Part of a small language model's weights.
Training: a variant of Muon for these matrices, 1269M tokens, 4128 steps.
Each number is 500 + 40 x the weight over its row's rms, rounded and kept within 0 to 999. Layers, rows and columns count from 0. Numbers have three digits each. The size before them is the row's rms in percent of the matrix's.

# layer 9 attention output (transposed), 512x512, rms 0.211, rows 439-481, columns 128-191
111:475550471531504521494471548576503487438476468520542477457489529510458503497541495492513547487476496490525518503509489563484548555480513462435486544499479582460492488518462515525506473533470486
104:576508448493551536563502467525547501535493493530562468482562544522470524460545548502538449434448492459527474403483497521457452540537504428454474512494571543502539504501566456452579522514453514
103:422516537514499523451512468572466468578516511550524536486465457542520514510627516580573526537519542544468631495474532493471524494435418538493486547486563566465494522494533492524491487503533431
100:453495593411478472475587479546554499473543473470472429496495521568548528550488455539475481544489584528517498527560440487522443488476575533542564504493433533523507523458462516543475473455515487
111:474556522494498558555531542429483515456483551537436553545493547516481435611496400499547472519536517400559534455488501451478522497454503453571442519438470562509495508474459481525454477429511562
112:473462482564463506558519489494490516582510398557480575508442586441483504474448433509457537537554489523497471467492499500480507504530462486513488437521487489516523426437494525564490512590515454
100:385486477537517529442567520506464525553557480526438544483453539480487515424480430481519515509421490514469455494517522473452410487500494465445562521503463535446530467507519566526576453464466497
111:481516484491565428414490536538513509541597506454491418528463509524507504513554498514459496505504529536486455518429541443489514496538537426574533579560477477553543514486487428490533495493511489
106:595465539491550493523489497539520523522429503553482586458552460442549436474511529523448555478487472488540479515536500498501524516509572442476523507518516526468462559537518439432547487454496509
095:496620518506556553522531486491563495427389514558524511472476473497473453500462501530529491483510529404489542451598470439462514483570507492465475504500473357493523490509557545493457495441514495
097:556562554497467513552408501494511418463445519551535483594496432521481411475503499536546485514494482525535508574490449490459399544506467505546572495480488486538455538496463435506459477465518513
096:488520482479489501558511478505610483528447525501502468485524457466536446520507483525509508468437507424528523487566487571493457538505472559690487556493545510526529500539505439517510512532569519
096:502555583477514596515537355450472451550505522503453441529481514468449546439539521487536472506582462521508501472523565538447540504522487559501489437560545402483466542502520533563444413565529519
091:507487440520481494499590443574538532469547440471575465487509495444466364567416530584500541492493518500445452496539501561525473484464453483523531528582500502487456465468472450531473441616431467
095:491463501456547421482466540512527514479525445543501493475456454519487540477514539523509469467564489522487521498518503507454538517462418450400511487493547503550564589366511490561486442479532529
099:446480501407543512488504500513448499491528486489522442456444482476519454514498588475491485491526508460475532481497504451477489467471514576594527504494530461567532558604507445516404458555467552
096:506495536537552509496510468466551529511499544514474490427529524469454441508504485491533474505497514530419487524535496455411517515563487484571497476468527548547479430457563517524530475545520501
091:519445442499510517468550474398464477438505457466457498504538498552461452475572431476449479516515534537502534596522501471503476514452552504404551437487501456506567482463598515514494519522477507
088:531484477455458463524535535474481469586531484446424490444478507466505521447630580536532516429498525499480509575538392519487510436456533484550456459499540563489457522585478503456542473396476458
095:438596503437516505554456456530520501503520463511518499489546517458533522545526530467480523464546480529531539571490513511498503526508530535562534515444470483476465471487487511426543522492553499
090:465520477516488605548564476493521552498530525623507546514481547443519473485433546442512466459515477501493585467506499505522475470541483480370509456524514496424544540526540484457461517563475539
095:556540444581519505476479465484547504485455500445497503460400468473526445518426596517489494523422530493461376528420511510489479409466535475483421529480498476539413493548489523430426542528499491
093:579444572523519514432499548498499506523429481483492528477481458486480454461495469401522444449575536488468448480478490542472524490478491530526490511618486463494404451493426573473477471500515453
091:437475514485565490548484441529491486460514534530538480545549502484491473510487454474467480494530536416446506505518482494459495478554578493531500496462449536560509485491466451452502471495473507
096:483424508512546470468564511558457540533503452544471500496477486559454519484572489486508465453555442456451538532463514451464424542486438480504524486450430503455512509475462476503502446398471488
094:557478492469578528493596520495508462568489507492560451492431419499496538462562497502478531532404468515502535502476465458454450537539571529519515601519513517590497426480517547509486551514473518
094:503487462523557509517582551539509532572564502513502515584494519510517487516496497603591448471541488532430551521467490547453481493545541477574449522519446511401509499502493525468517532474500489
096:504526491482552519470488554523466516500520512585531503492583487451512515478525474509513510515564477515516528479508449482498484414486542494519489492417458521490490444566574521499498439493509583
099:481540562508492419420535523540522476535494494493563526509429461533518566541516530498467552493534469526526480500521524516540528525453558521406510532550479473477484539549549518455543482465542556
087:502512525463515433465541567474455457614420495476485486480515492455475476494499559494547595506473505435574517496550436472563517509547449501483489466537444468539497524510510503446568477536421460
092:534478494463447504531399491422490505548424522466524522529492521479476470494502505472494445485509509496478481540508445545544472435493456447637505577504434564511529478437552525531512492463536481
092:596486432527511421458485490517559494507526512493511514507543540547491512507474466416437497526414503507521496502491591455571475427561527526492483498515498528513516504462553466389513480484512510
092:523485495528482484493494541500472431533447512465539469509567506446552483462559519486493538492459518583492570543548504504474523500429490534499412540463539587482524490476528536560531482497497418
093:513479527529400507458478472448456562459546538537501504496438528486538473452543461441433492513475490432492536492533594510457479517569461424435456476461474522460476475493550500493447512487511528
095:476515525499485543568563498549594487510461545561505535495439493523531505498519542509492570514584499549443469527483491530570524594432505532546540500569521519496504508591451530515497538477481544
091:440473506520535472565509575497486485523549522454471489505514502535489445514509468512436458569435444476449461562463473529525446508503525496563500546429513487491564545520472430508494466464473527
093:510493495561498451507546530494586462508463571541533546598486519542525420523510513543489535488522412520505512477476551534558446443543504503567473525487564573524504483513446564458456543535550511
096:502483523475516552520542476464526539462533512519440396536468476462473493478414396515545551477523556425508465478548477480492539510417496437464506554522460570476497531510455435477470522478439524
094:539471523476510501538511480489516498401489533517489553508521459532505454542458483504553457551509430438418447552490499563497514564530474487545560445487501409502531536516527564519523399462463445
095:518518528503517565475483557533503517449510506425516494482464450424539534506403489474506507527442523476428532469539536497508443492521454503532587539488502512506489482467529447519560509613482525
094:464464471447576477520540482526497536452574489471473532520434481511458435515524472559521455397467494551463500423490485494551535537481461508427520554554505523510535496517508535505530463475491518
089:451471464472537490484537499616485522587503456466442499436455479484417541498473492488477446512533514452587486501544509545480460504502501548402443487534540521440548531534460510496474549467516541
098:551477498504531479484491470480528479457601500477495486475523470438450448471480481486483477518450491464511477461510434533575497569561505501543538531485514392500488549543425482541523536494540507
# layer 9 attention value, 512x512, rms 0.121, rows 440-482, columns 128-191
105:600507424538494447546549505518459532479519461485526440542505498516514509452557497542441467485449463542551431424496543525495435510533505436548444509523420532504520528463496413447463509474446483
099:506531510484529547500492519520457556528534504589484539467497504488543607520495503541539452500491545548493518465439510535510539479503426523448512498538524548495565501396545455455593511494476474
112:482487463515468576452528477488495531459578475543473517516489548555458486476484516508504415460440538490480518490491506502495406498508522483612555492527455481483463515558402443511503529483547530
108:468523574453476501560534640491534482550536484515501537481488462564491487457434437496543481473552539481541521499462521395528546446508493510520467468502428480449516433496451444483426485478493541
111:558502609546540535599452470512478516546481494515544610577452533400420503459475369532474484467501441510485427560462569533470492464578498521450498450433431476475459459452520466538522552528528470
100:521562530542490470492522491472508552562503524499518510486467557510551507473446452544473501545443511460455449514529515510447465479487564444595478512464466502426511462455519444475485447536468519
110:469532527529543470487520516549525486525519486541561473479530542518481491471503524480446427448459504591437577463519463504501508455525526436477514547554519485509434521419439468495571454562484548
105:408488509514454551408509502560521490480531502535473493475516470518511484544506569552507547498561496487499582472508529485486500481468540465546504449516550589510491532515453482454492509564469529
094:561512544439502424516475467540498448460532497529471464515499506482472491502475509509518537492571467561530505520481505564483500476492486572485442543502478506550418489467543463548590593516472521
099:437378527474416445433541515440554506534485586438479514494570527514479507491537557433534468525490535513517535566544456493561482492485440532487462516514445540507497513464467471548514506490495509
093:487468486462466522586476529471469504496497527472490481465544556548522513510501473499498437443529426484500504491458471562564531511486496483538485521519591509476480481481447506504479467504521564
098:586501476474547406477541507491476421498472523511481564477514529562537477563515520504439488462475500490464483525466485504510540483473512518582458475438450537446526504531489427481493488544434422
094:517585584494479524498520450454441464448499526504549419522465562482480482477479441513467464483524443530433540447516443536543558524572562502468514553485510479488505522492463488491438522454535472
095:524559598509447492509487492530514482459542448484425467517464581530470547511462493548562563506517491486473450524468513519493443443526435515511523499438540511414504478482506478463534525440458518
100:494492514524515505486574566450576494472472483508488566505481513485515480501526499452485499537455494506524509487497481436522442581507509458502440440470440531497455485518542469474450508503494515
098:474498449462479525466491570464370498507540525489597508486495558548502482517583511487566556496474488452573591441476509432536543541500471502490442536539549541487615569522527461493469515482467517
095:529497490533445519464476534457463536462546501454514495565498487470492490538441494521485487468624523488477476486501522544486519444542452454423534461518501591436415501437491505577529475487564503
096:500546493508520470508459506510466477513484496485526518490491461527449492481422542514471516510571552491409491516491486464500489444517519529446523534536480559523491472498525536481479540460475518
095:504441432474524537455508529485518537483444502451417465556480479464494504499494402475499462484453493477571445471505549495550493431536441471534450423560541402501576569485506539537471467510526493
099:491491539498491453561497515505458488518607486475573485552538487484472460471555458482519487445494474504504493508471479467492531521530530545390527503479620502498528459415582536549517570454465529
098:442487491496553499553576580571472416473448501563458417438532453529435520509496569511536552591606489467523554439519487524486513542501551531437495446620512509551523480487499528494461534472524508
094:404503452484548481532443492480529527461512431432485508530474530504408510524482491485505508527475520467490529540551501468514567562499476489500524515433506506484541554526460433476518500450535485
089:492460519468498533450461508460512477471457464475427507533486453507425508508442500467485498470537569467465527532485488586519498519494410493555530477525498539450473452496526455532500484468542512
094:514482489549472493490536544504532490517486548473410517472454503479407458556416494486469527528514505517478555412431482477452523504540493537600524512572507470482492484523428532518529534486479563
093:466556474537446456474458579475479537522516532508552570523558526555551471480523562551516491467513463450463505478463530436507529504468450551409444517502501418441463516547491508443545515426526485
095:569543451504457486439491427530547405513456560519536489462442428540467466541473518508460507505531441517499541521528479538505471439471536454454453528465507475445485626473532517508485474544488434
096:439451493473423485515520556489561465490525499503574457504469488486469510547491511533532522505535490473497516467475540531437509526438497530483453486503490474520487475487478526538442567426471418
099:470461483415544510539475454572494470459467467520491458477523445464494518493512447533483442485546519462448489499516498529439503530587525500449519543538506392549571546506534471462472483464450478
088:494530546548495521480526447506561512522502510484495527571482491532497511461529506443474523447526455465496466543484454497513497569525546463538553556445544537561567515540554508488425516473528493
097:493483470536546520560494488486521548492482513429477487521462491476487508561501473492471528492445456507527505510487459472451504496480470502555508477514514451595459549516402439529443478562480497
092:477505545515577472436494453511452443519490558500481505518553464557535431480494507491445515511470537476496464480493490537539500526499475506522512502509477432448469561461531419518463553525552521
095:586464442440552460523498475472547444504516532543528496476495523514551480480507436512467509560553573459488514542456538462516454579512495498571575488498458418565471573463528440455425519478498550
094:510505502519524468509446535527537529431554507452537509525529594540457498545534436513537500487524482517552487485520521528545530583519439552429554483555522532472506441465495491548492521531540474
096:562521609461502464460447488473446438557505489433475500506500526429566460569498552517523460523507513445439560456444474464531569514517502497408485511478488541505478485503508526510453465471566454
104:479560559487507522462540482462489514544520507489518551506471484498471536537420524513490595436489568466482512485459472539449547465517520511405524507505518566535478409524579521497532477436440484
098:434536532484512452455492488506421483500499442473516498528507510549502501411491513459536468551430407537492511498502461494482531494572458496553502497531478453512524493407574490463509473494531461
099:474509445562484466513488513577521541454493518514553451451501452489487399470542516496455471475475487458447569541460557515539396467523446528544563444507479483490499553624438463529520501484540520
097:470484540507468476455583476503523562522447545451520487547463431463457509468572529427453546437502490500516535618427538498540549549510507510518495473491559550502504505547478556498485488519502515
092:524517528519479450530454476487448505493478480492468483551481536443480547487511497532477534456552481486476470523488515476517556518491469591454510483523574524560510507488527479425473557403572446
092:471480559423487502476439486498442452440503541458485526532502536495523516450494595403520493453498524517519584494465433452479470522467494531416490471450512517490567532431510488536436445499492533
097:495471495553497563453487488444523533466407463514518489538599549489536444541547493408462501466466507482521523510528474476536510579533483447579499493521428469494490423553469384547515486499501531
097:514494539476498554471460483584455550549355550520486444494477463493458451502549550521450490428471536486484538561454516475509442473584484550558533449400538440477511410480456499483477544516424488
099:486474525526477479481517468477517508595483462515534542448540563560560527512557527493538496525477424480563460507548507386468499455444438482648477535424525487542461525456429452513472497571563543
# layer 9 attention query, 512x512, rms 0.0936, rows 448-511, columns 128-191
090:548505469551494525526423492444469538524509483487493499528508421540485494481535478534553497475494514540495570514466522499496521481487537484580449517464511525466458453535476540515532417486481445
090:528536527523563522491479517504453486585505489468415532481563434462506460473451530544488441482519420429524524504510513477513457511431418492543427510571513556498449586453557540483479507559480533
095:543501478533528434513503481541565504461518491493493450561452484548493480557547433475606483430500473418484486446528451501454495519500451477473452517486473531542520458531530533466449564522512448
088:503466503529579495564526495423471490486518492456559510510426491461540516557431454503516578435591477540457491503452511501545450497530534470470558477474479524479513504521555547571498418529481478
102:490582500460553531483495463469442449495549528515383400474490504480497525463478501518491485430500477466463567489462478522453472506551451502517510563518538538576515526435521455495505478398507510
093:497525515541524489485484498512475478477483487504466548483517516479427451563452522527515500514486488411568529494533543474509477479491513472580487507531502485577504475480504546532454487455474398
105:512513463513468463531445427452536440372524451545452468459502432432497513500590477462510520466517520595490458532463419530528496560509546506576532476496446491531546363537526459549487446538510534
104:492466502492468476456562542462514562511472493579470493477475539482438506535633543516488516551540529409516564440521544501486529516519475443555536513552524481479502495514532458511505483479524553
098:448557496524474469513469529510461561392538458477475429458533527537524516607492566611457432463508539585560519520507507462537522437555447540490490517495459615429544464545450551565533432540429424
105:489601467502554515545492500481498543462556555455463539505477498532485574534515612559497561502538483546525446456461521439501546440454503575493531547505537434506523481435512489548527465544483514
101:484511465506508440588477489445561466483470522497465481500560472534453500553569491528433481457560493553576463543498545542481483556499554504554545504413485540551500443410511392535476465478544570
098:531545545509545451476524519611587468484403482520479542489495496454538515505494484435410453511507483561528485479531533493409433495464440377449542524462502498502460548466497501492503514463499529
098:538451531390480522609468428466509552497453510515484490532479488496477442444466440541524448521467506581508507452501550545525551528493514503517467481482532535534493527541521441539503566536399469
112:499522551556506478571438465496491555528510543538536488480425505491536525520474482506527476457467536516515499459492476491537483437483514597497525560626540583500501484490473478535553578576488580
100:458456501540525495488445567469532537519539562531521479521518467554426486493543508478481537478466450430496508473523507487467455544515550512544502416398399427452458427534543535508478516478563543
109:481490476537489529460530466506429517481596508449521494417522533455578571478525416479425542517538482526535485513491502550526507542552491513490457552535509471521557529508587440514425514523494455
103:462498451460494526456448556429489521484434514513476496477511593542478505469515591447485501475501571477532552499467505512506474559511449470597489496463487414463517526446512459511481438549512554
102:478440531508496458504505459502550423561404543524528502523505528525491444446636501503513540554533535481533563497452440499404497526483559547596503455557545497467505541503459433437510491480518430
096:493507556506443543443591480509445507525565552405549541541432513510479516446513538576435516500514518505511539539487566549493525462467447477587503472553523504492416492552458456526426525493461420
108:519496465612521488531521504491488515547517447575451523537544470519550547494455450463457547542561550540527567469502520464519539498544552440505543413460483470544488461497539494551444482545520464
105:520459517515515551513559568459498488522528483533503475528495479437404487519499489585494561507483446512512502554556540482508502464523537448481491471426466580480474484502543430442424467549507504
108:552465494489467515488461527547440435480476553458530496506461536509564447495550578517504461514502488543527542549470511523519555513505432454439548504530513459489487505512503476470507519550451526
099:481416422506525489423528550519476456401488527443540557590519508531580433521509495511537462565484543508500515531433415436479575476494471539537436477526474489458445514499576509545488491475483525
098:495511496544524458566576442551546483426559442432494423449499526491502518435508564487428513498454417442483498539516429515528545486526501551427460481478555415544501448520470492459505453537446449
111:483508416522494525501459465536487521512508478506497568485510472466568489522444497478541413480432503526522551507485487470592495542570419535538434539532503563518576482482488568546450510501496571
107:453487564418515489522526425540531432511534444513560498456544548445534530441487487438497444452563505522455490482551518510440493505499486498536560511483504504527535491501483462529508481513453489
104:494468508518535448459513473508423505486488527437439428515535469526520447542515528504514621502504506436543501508503579382490425501487488571468521485538490521520536487567495530548500484548507525
110:516509509474542508509543506550502551473477501475487508533513500478489585416468512568551527532472521439444550436487484440495506441604450563525508661470498487478504517507476509523532591500547528
107:552476476511547359482519557558446437476481556457513455482507482534521460489515533470454525521545505546437476510508449531450503507449494543489468492473448500514457468443499522561541495517474478
106:523514507459526517523460449580471481561449489575507474477526528520467561477488524462463511541535520483456452409547454507504493468497474470510463491589429504543499505530498527491477515511486460
103:493511499547457413494533571490493508526526517462513533518496431488518555526511434473475499492518557499539406514487535493465409488520504517553538489514587622479441505507414508433498466534530506
109:564560564558520471474458470496518417493483474458555450491525551444459466434474519416495467531493450544555474467522451543543477489452547539531533564514494562499426519507477490485538460515478518
088:490522477489553497503417555451532491445498460473530462440527550540462612603527526468488484487519500492547458464520496506464540518489568529426538492521434516530567414497518605557468468465471487
094:504490441541516510513527486459512552474474391526498484519519494446518522536492460519532518516506516519476478550500516451499547450577478513417490494541416496462504515582485597477502544534519477
089:486538472491449466501476444456560492522521520478458533457459538569493487530524430538467472516524524541448483526511567473525505457427460507563593456528515493563492472454413474541516577448533509
083:538537531624529519480538502530540561585473537471501539501517490544476469480488472522498490409461495526423473476497532498459475522476517448499492506534501464587541595465456538500475480508504540
097:550513520533505482442571472531495570532500427489525502457456471479497440531474466503537491549530446550503561497482457506437503486541414411527489491511467506510501538488526600495488517583566504
089:476568514553512476577491510522448520523509503458472538556529555447492506537504537566440652503428553490527500479427499503533479549484533536467475469497489501519479470519429520484516507525492475
093:483526508518512466473479481547509489509457503515527446512534518529513532434446528567462456467474522491450546540524464496447469453553494492557528483520427510495485491476481491436496478444506470
098:493561539528476504550550512530484494498551487484517528507499571495474458497558501527486479496507549494504557492516510443478449473484548453521481493494534517511519451492475494473448488556531554
099:579477486434479562467507440493516554595479474509429479448494558472469450517492533531532495496483489463460537494479517555545559500484500498474448486498495538494447547555494515506530501498485577
096:482487471549519503495550500506509510436490503503447472509512508486549487515454549583443468522475510495537463481522474442444470539477549596533497521493455433477562495516536518519464519495448447
106:502427506502522424521575482453442502504505497434478495515494505546524613478471494478544467447508528534425508547487554524527471465506498570477478475482554482489448485510492462497468520562511500
096:456452488504451455466488582442489456461492469418491529456527534404439594520536505517491551545522440520494515498470492453479523557429491464443492474513463523487451462446515472511499476537508530
097:473418555510479560570535528516527488540497520509492551539519533453442507485494530489492516502459432524588468551494520466517503458482395482510577477476493491545511458574468505511514536510469445
100:438434447449437510527558556488474508561489476556494460488508524479467435570570518435620423497531502543447481485520464499504498534475460487431486575529562515543484439576507495586526481434467507
099:480451511492448498564530485571560530501497429580498465449440449516499445528482423526544546465484526480516501438458455526473624472450554475508506457471462555446483480460457494483434488430454494
105:431480454513493429512501531487479509452456491527484415524454435468451460507465483533513514492520528468445515514429482391540502517493563497578481484570537519533471591509396468533422535478496518
110:526446567582538507443476471472458521506457481477444434518500503491493529506514480499539512529484530499439523555474531475473538479458494530447426450387516546516537460490553526477486517524498526
109:542465555524486522506466571459499583498429511419499494478454475448523550476468484527455508482500553480485517510516499476546510469475516559583427494480543521533461513455462502505487539458512443
101:538440506455493513516582555446487496527452512488506502461582442497509493515470468462508538505488443504574509474507461504473555464504480490480491537467451524464440515491485423474451547541514439
107:498496461484512544439389552445477535575516467572499482528524558516540510448490536559527508578592521549538533468498472527550543517437438467505563445500473501496505600491455541491506535488497416
102:481510531462526395504479589481537524534468563505525512480556480519501456495461459510500502540510475474505461460526523412524473530557434521480483539480428602518500529519456481461423504515486546
109:565469478532571532552495488503520509522495483514501522514550510500480541484476421500498527465534494514514483486448536474466493565440467515548543549484493444535503451561470530486449595489498514
108:551519596476538459455557413483478522526451475458544479450421510537556486531450499475528501459559540524465474501486513538511500508463466528449498443497479464498519547504491527536515473551503536
104:459488503481500561546428477474543498457582423470478496536558472516441427454470484478543507519494530467469491459551454512530573408489542499500544456448446566487515460426469508574527478528475442
110:494573469419474490440463523548551542423504516552534465505490526479488491492510514412501548495494471507491478443504510487448495548458440468408568489425520474540522475467418499435491394507505483
103:532527518492575528508475490529416507551470437456459470479467482531444543479551565527471449475520540561493517476470470502467500535480531481435545560492529571402516524432547489558480534441504435
103:471571468498501465604561502547498464500537465575469488516510493425509480515482577536518452465556554503497442497535511513425491536477505535499506466467505444466618485530501526500479459522464495
104:518471476453524519447472465440473525525488454583535488557467434503524520480536496472431506563565532569481458550552493507526488497414491514533491580551543552469442489486553520519504468502508513
106:471471494456434547508491464504551445537442578496552503469520516485541486550484500476529482523493517544536462553553519530505532486517470554536479501438547490470488507556505505493478578458511495
103:472597551429454476471533533440465551476506539574470482517440487473532513480481500473426505525522451501481483490560494491469470528398508494496567422487463516530545499579498517511529515384509609
112:486491522528440468548538577496475526536447454523510461471496474485509494534541517511544562445481525512529583513505444498506553519484459423509456560542558532578504447482475505506525493511483435
112:484511474510507459511494566468540484428532490471502583457468470536422508505460520441477478502499551534524463533441418484510434556498492455488481472596517522474504515557480576471500547466520443
# layer 9 attention key, 512x512, rms 0.0951, rows 448-511, columns 128-191
089:450431543504515490421490463509509547521544471491582495499504480452499423524503411533502527442476500462460486531462519486529475500545511447517513518513546524541495525477497479474502455484490469
087:566499511547515463546468448494504483501546451532464488485436494501548485564506487513461521454502522475471494526528542499508508490642515514505468480456524512502500558543503451484481534496517458
093:500479544530491549461576424482545457437585573491543516460557507540454521488556571504505505483541532535493570507567559510571537494462533477499462445507484556524559490455519492553504458520468475
094:515480458489488515472562429511484532391458555562533507490482428603503526486497456524352519452498499465451492494449505493469488512541473494473508519448448529480484501517450586517437467494453486
100:513503505453499525445469493460488473581529428476507501568524577444478509484524543468505469546500522400494457483530418464504526445544450500525464452515530551518510500590526516458495581500494518
092:501482462510388478482529572495479515478470492478497508476466541471532511520509471582458499510495493495528491468450513457516537523510591457496511523521534500556524413486536457486507621471471622
096:461495507504486540576528545533518521440499531504531505480507453491549509527433502459508526530468514508560551474483568506424436579413553521430521470451437492428499444467533508557503453495521528
106:457467599529560418477520496497520428518515437488511404513509516512493480559521487435499472482511457463483490525507542517543504498560529541443437495505517506513491541493559461493445437494535531
103:480468477562526459450536561507508507442531541455512482424544472505581473465462527454493565494516520537520493446453518506478515554493496547494442539496471446527492501482541476563542532430552535
108:515475493475519450500573535496490474461485470423583559537429473533499541491515506551504526467506485502397528399494518485543476522540555515589530590530523478494496476429549535499458516542523519
114:520486512579477504478481507521517579473474464517483436537515513587468514488535464528464491545545445507558511559536516458430431495523531548477531489542494480472531558474529490458460531451541502
105:524472564406481487558523506472481492468469471539513523470542510485499489484431481526488512492542552552439534433509526450489484499502491432504535449515475480482507430488485447505492551443594566
106:470605467465551502538460517439472480471445514452491490532463535478501477503428548545481530563454442469486480478490485512443525589519581496546584469514523506480448521504449468504523480471430425
105:463548511489524548569422540518525428473463481529517544507482518424511453513548514524458512462443515528520426447537599430563565428531426492422521461524538462481522483447508502471564524501460456
105:491409510510442566472486481485541524562424582400438497437472572448504535486482523518476534482504489448489481484549496505496460508514521409524507537490562505517425486474452473479515467453497531
110:501491441475462511507521493444454488492509456589529504524491505517509441441509551502498505505465593534477473420516463534510516522448503501545532488478468535567516543526490569477405515571494549
107:492483532505531571554516523488434475534503497514407459538504428481453484556525522511523472498533469514484505501496534480558523600501469475563465482468525474471500525430493495544501528494532499
103:446536463537515496531466439490501467517471515462551498524385559591538532455448472481522522519537520510509517477519478506470520480516519510577508455459495549500434504504447486486466425508441486
109:452551496498587525474514469524443497438463443488487486524563504469420557480508493525436482533435505551553489504487546521503470533498515486527502461467507533470509539486500483429565456451505455
107:584475472511563450504434501491462417474481457502483491505485505502443509527426527484528445537466483563547480451442451533476546514457538525448468514539473493555500531573501552540482492569481495
100:469486502513569546434560502563519473564533597543497488456541526530517468564496489501560515501514540481426398477566591475480482515463516533542502511439483485383469546506468462504463397498537548
115:509520451493497466592580472495542527446533525487532510512432485511502479493596488504502524566543505549480509448521511541525511431517481461481500501525459521499501583473530433460489438454500567
103:469604507522479532547493461539406506526534484459434500521508456479426490495485548541506471457561501549535563544568531514553456556485511452445505508528575551493515529560429489582569472511444456
107:503479498516539380469499469574520544499478451484554525559539510555506513554539488488509523471488508453417562526458523388524486511481530484465561455564477496466582536487587504488467521518503531
111:553486501459471457458487486507475457454530459494454552458510441493512482470474471418443426523475500504488512532508433489555444515433541512458495470499506537514444489579391488509521461512524473
107:462543450433508472465479554551531557522483515545495484496472499537481532457485464550519553518558452492466427510589517557523513536455483545502534518498403493454491378466575478496437512542547487
105:484510514448514558545479465524502524478517463560524472566430437479509586486474542535496566578525488443491549519521505416482490475577517549466528493472423463548435504575509528458504513541547510
113:420575569488520517491546482535491524610532445491515501498515506498533557489524553564560524510560467526496448546543396424495511472450412487506446536497544544445556567572453550483512469485566471
110:506492458534508540531499415503484521447526498460430531496464539465450476460502533490442494484449565466489472534476507427500477517519483479462522467508461502525490502449431532507474530501434505
106:497538568529491533526520435519512486443448467509477510514559464496473556484533497535555526508491464468399585518556521545499556567472575428496477547524470381487540493465539558382485421480527454
106:509475499466494408479480486513413564545533452454517500517468463482473504490490601527480511553484507490544510642503467541478506497506550505510479518501445494505508600503472591453433426452481495
113:530455540500532438403512535524528599564573499509541505513511520524546482456509485499577527448445474533503463458502490501481444401543510576504478409554556527425511478489479499473547495528426443
085:479501562479530512488559499437503555457532632514502478492519501541522429518467509464476521457519424544514533474525549489536505482471499453460512471450508437531462474496536505469528536471471507
078:477516444506480418522515465477483518516539492549459487498509472532536486479434523503484507526518529510532560495446540480471558555487458498520543455589535507523517470456573452448509530522497511
090:419587505492519466540512578468500539516564507533482560550610442532458529540535522509527493533510457475585497514481439431568452507517468517494492547537511485467496458530535439579520406523581469
086:537387462486529459503497470515494501505509589452513479612538485537558482512551477504527542475504477437490444534500525558529457492478561455461424570513450550544484438414549466559508444510492501
093:481530490584513505492446527449474517513519480466473534471485595485532484457488470490485525556444495570514568501528498500480492518469542509559505488486522515473481553564467523489497505544475530
089:486502560503518554467507524548589503533477454514440536486524536395535548417512579490502538560423479502514519476489454490484611545455543507513450480539545600544477449485532525463545496472438508
100:487598501493548509542512445523491479470566516540460507446474473574475452526438557472454527488507463556476552507550435497533537472448417524495531566567535483499476571494458450490505490503526472
093:510594460466490511471528476415514514528524554523487523454490414529481475508512397540544505468434508499500522491487491509462532507514457456504570481465479537488518541553468455479525532527529537
102:521444495433524484453578546443594502499554543535478458495471499446512472454521465476508481442425503543512534503555469471521536440481542491465498479523420510499492520498568476515517500551556463
099:519470381470490420590476516534500526491487461497474561472534524531470487509502442531438542528509446472507577533512511536525479585515543560399461526470446528501483463571489488453520536508511522
108:476553514483503515525507486450457555493474480540413534535502513474548477583476475518488572554521505453518517577506502523483479447489535484442423512448481580521482450516471478534529516421456465
104:555526458433446450515493452499534533487519471490536523500456500443575484457457509534479447508508517440462478468514439520523485453491558551464503456495528484496502502470489465467573570472387515
105:472541451491517479477572480444531505540478530496444463575565513437534537403474523503476483545607505505496489487500488549448502525395506435438565539481531506514480491509541460509524477545474554
104:557518518503452434547562478522441515511523497434546462477485495559456479521556519489474506458538511518507478507488506483581506575544443552496523494476499479492436496376512525477489429481446461
106:543465479484509486452477492469496424510481455547540512481473454527511560476535524471552561485484550491512450479504504478482456474531543483425482521562494465530475555472499537530547516555508476
113:527475531498473530570556505429552530564469486453470479500508534550515556499434464535474484550486515503492531516532469560454512476447458562524454512454427494428461452554501469447530555515488508
113:504501572515533549493520512488481497548562517465471527494482546494426589415548500481597467501475476511523533551459435514510463479520482494536589455461455536531549506518474452479564597500455556
111:549557460416519484486554541510529520541449470511520440562452481479475548496485550419397514464532512515476484473578493552527546518446427580506455522485503541543575510515491579557502458498565518
109:490539490529462506450581496450509456492431529457459512474521471554528538467485511527487515482454541543536555507549489476520480497488548499496539467530505532434503511538520493494531498455528520
108:525502526492483484493466488482554464445501492518428521503460423505461435450513474535526478497543514497541459533503532515514573521531489485436517425443533548508449472397459493466534461497428434
112:421423491556516520455509491474472550497519498531455516475541505505520515535512497482505468486511482578542442496519496440558500489522486547442442446498481531530503544578509500554514425516490518
106:475580438493449459525495517477530489488530534540408478438483546466505578545474426507527512549515453537464429557546433468541597469532500562540459450494485491441499475498526566496508493470525489
105:505470560483482526546515453452556557576483405512493530547456564461457534553555524506540445526593542493485556556549488528515480538613564556438505491514533550506504484514437527524532490482506521
105:488448477481507491485464577497512497464477468455497551496531501452490534474473500492475492515465553458538581526556499500465476602437510495572548518498579519480459502457470474555467575527555605
111:573475467538539461558528495445561529521486431504574515514464592441552516466481508481491546475512550456498520525589532477460468491505501430478501549502548521521583418519537461558494523589463480
103:524546465452438499468564469527572537496453461490543536497524494483532502414584497456538510541548433549525515436510550501516466457559514501563488460453492525556467593471500472491379463468506459
103:509531565468538524472458542563475479416461516515556512470463566526486508514521450438439522483562546523549495573553498576491563453431489471426460537556489540480499542459518499577494441435489516
104:463603542525529466477511510480479496499530456523590529453495475454491539516477577486467510467540446526529454514614515534499479511437578479476548503538464486473489454507541457474523488501527505
109:502485536449486535481427446482473468477479507455504503523489515549455477516484525570543512486533545505510509426463533590474549498513484454531420472432454544520518446521539476463476487536525515
109:598496479525499509519485485498573458511495461529492433462556531471511430546475419451462514453577463480418541440461513472477514497579481623418486399472549520542479498535536486376468502512505534
111:407532491539526494485496455441533473453414475513432546614507570526568477509463519472522467463566583463552455446455556431493450537544461474531526477509474541428507515495451538479527486485516434
109:561522515563472406542469475547507529503563533523512424567501440476467501528488477423473465502520566448488471482425570433471516486532540540402525477470476490483534597414446466474637556476530509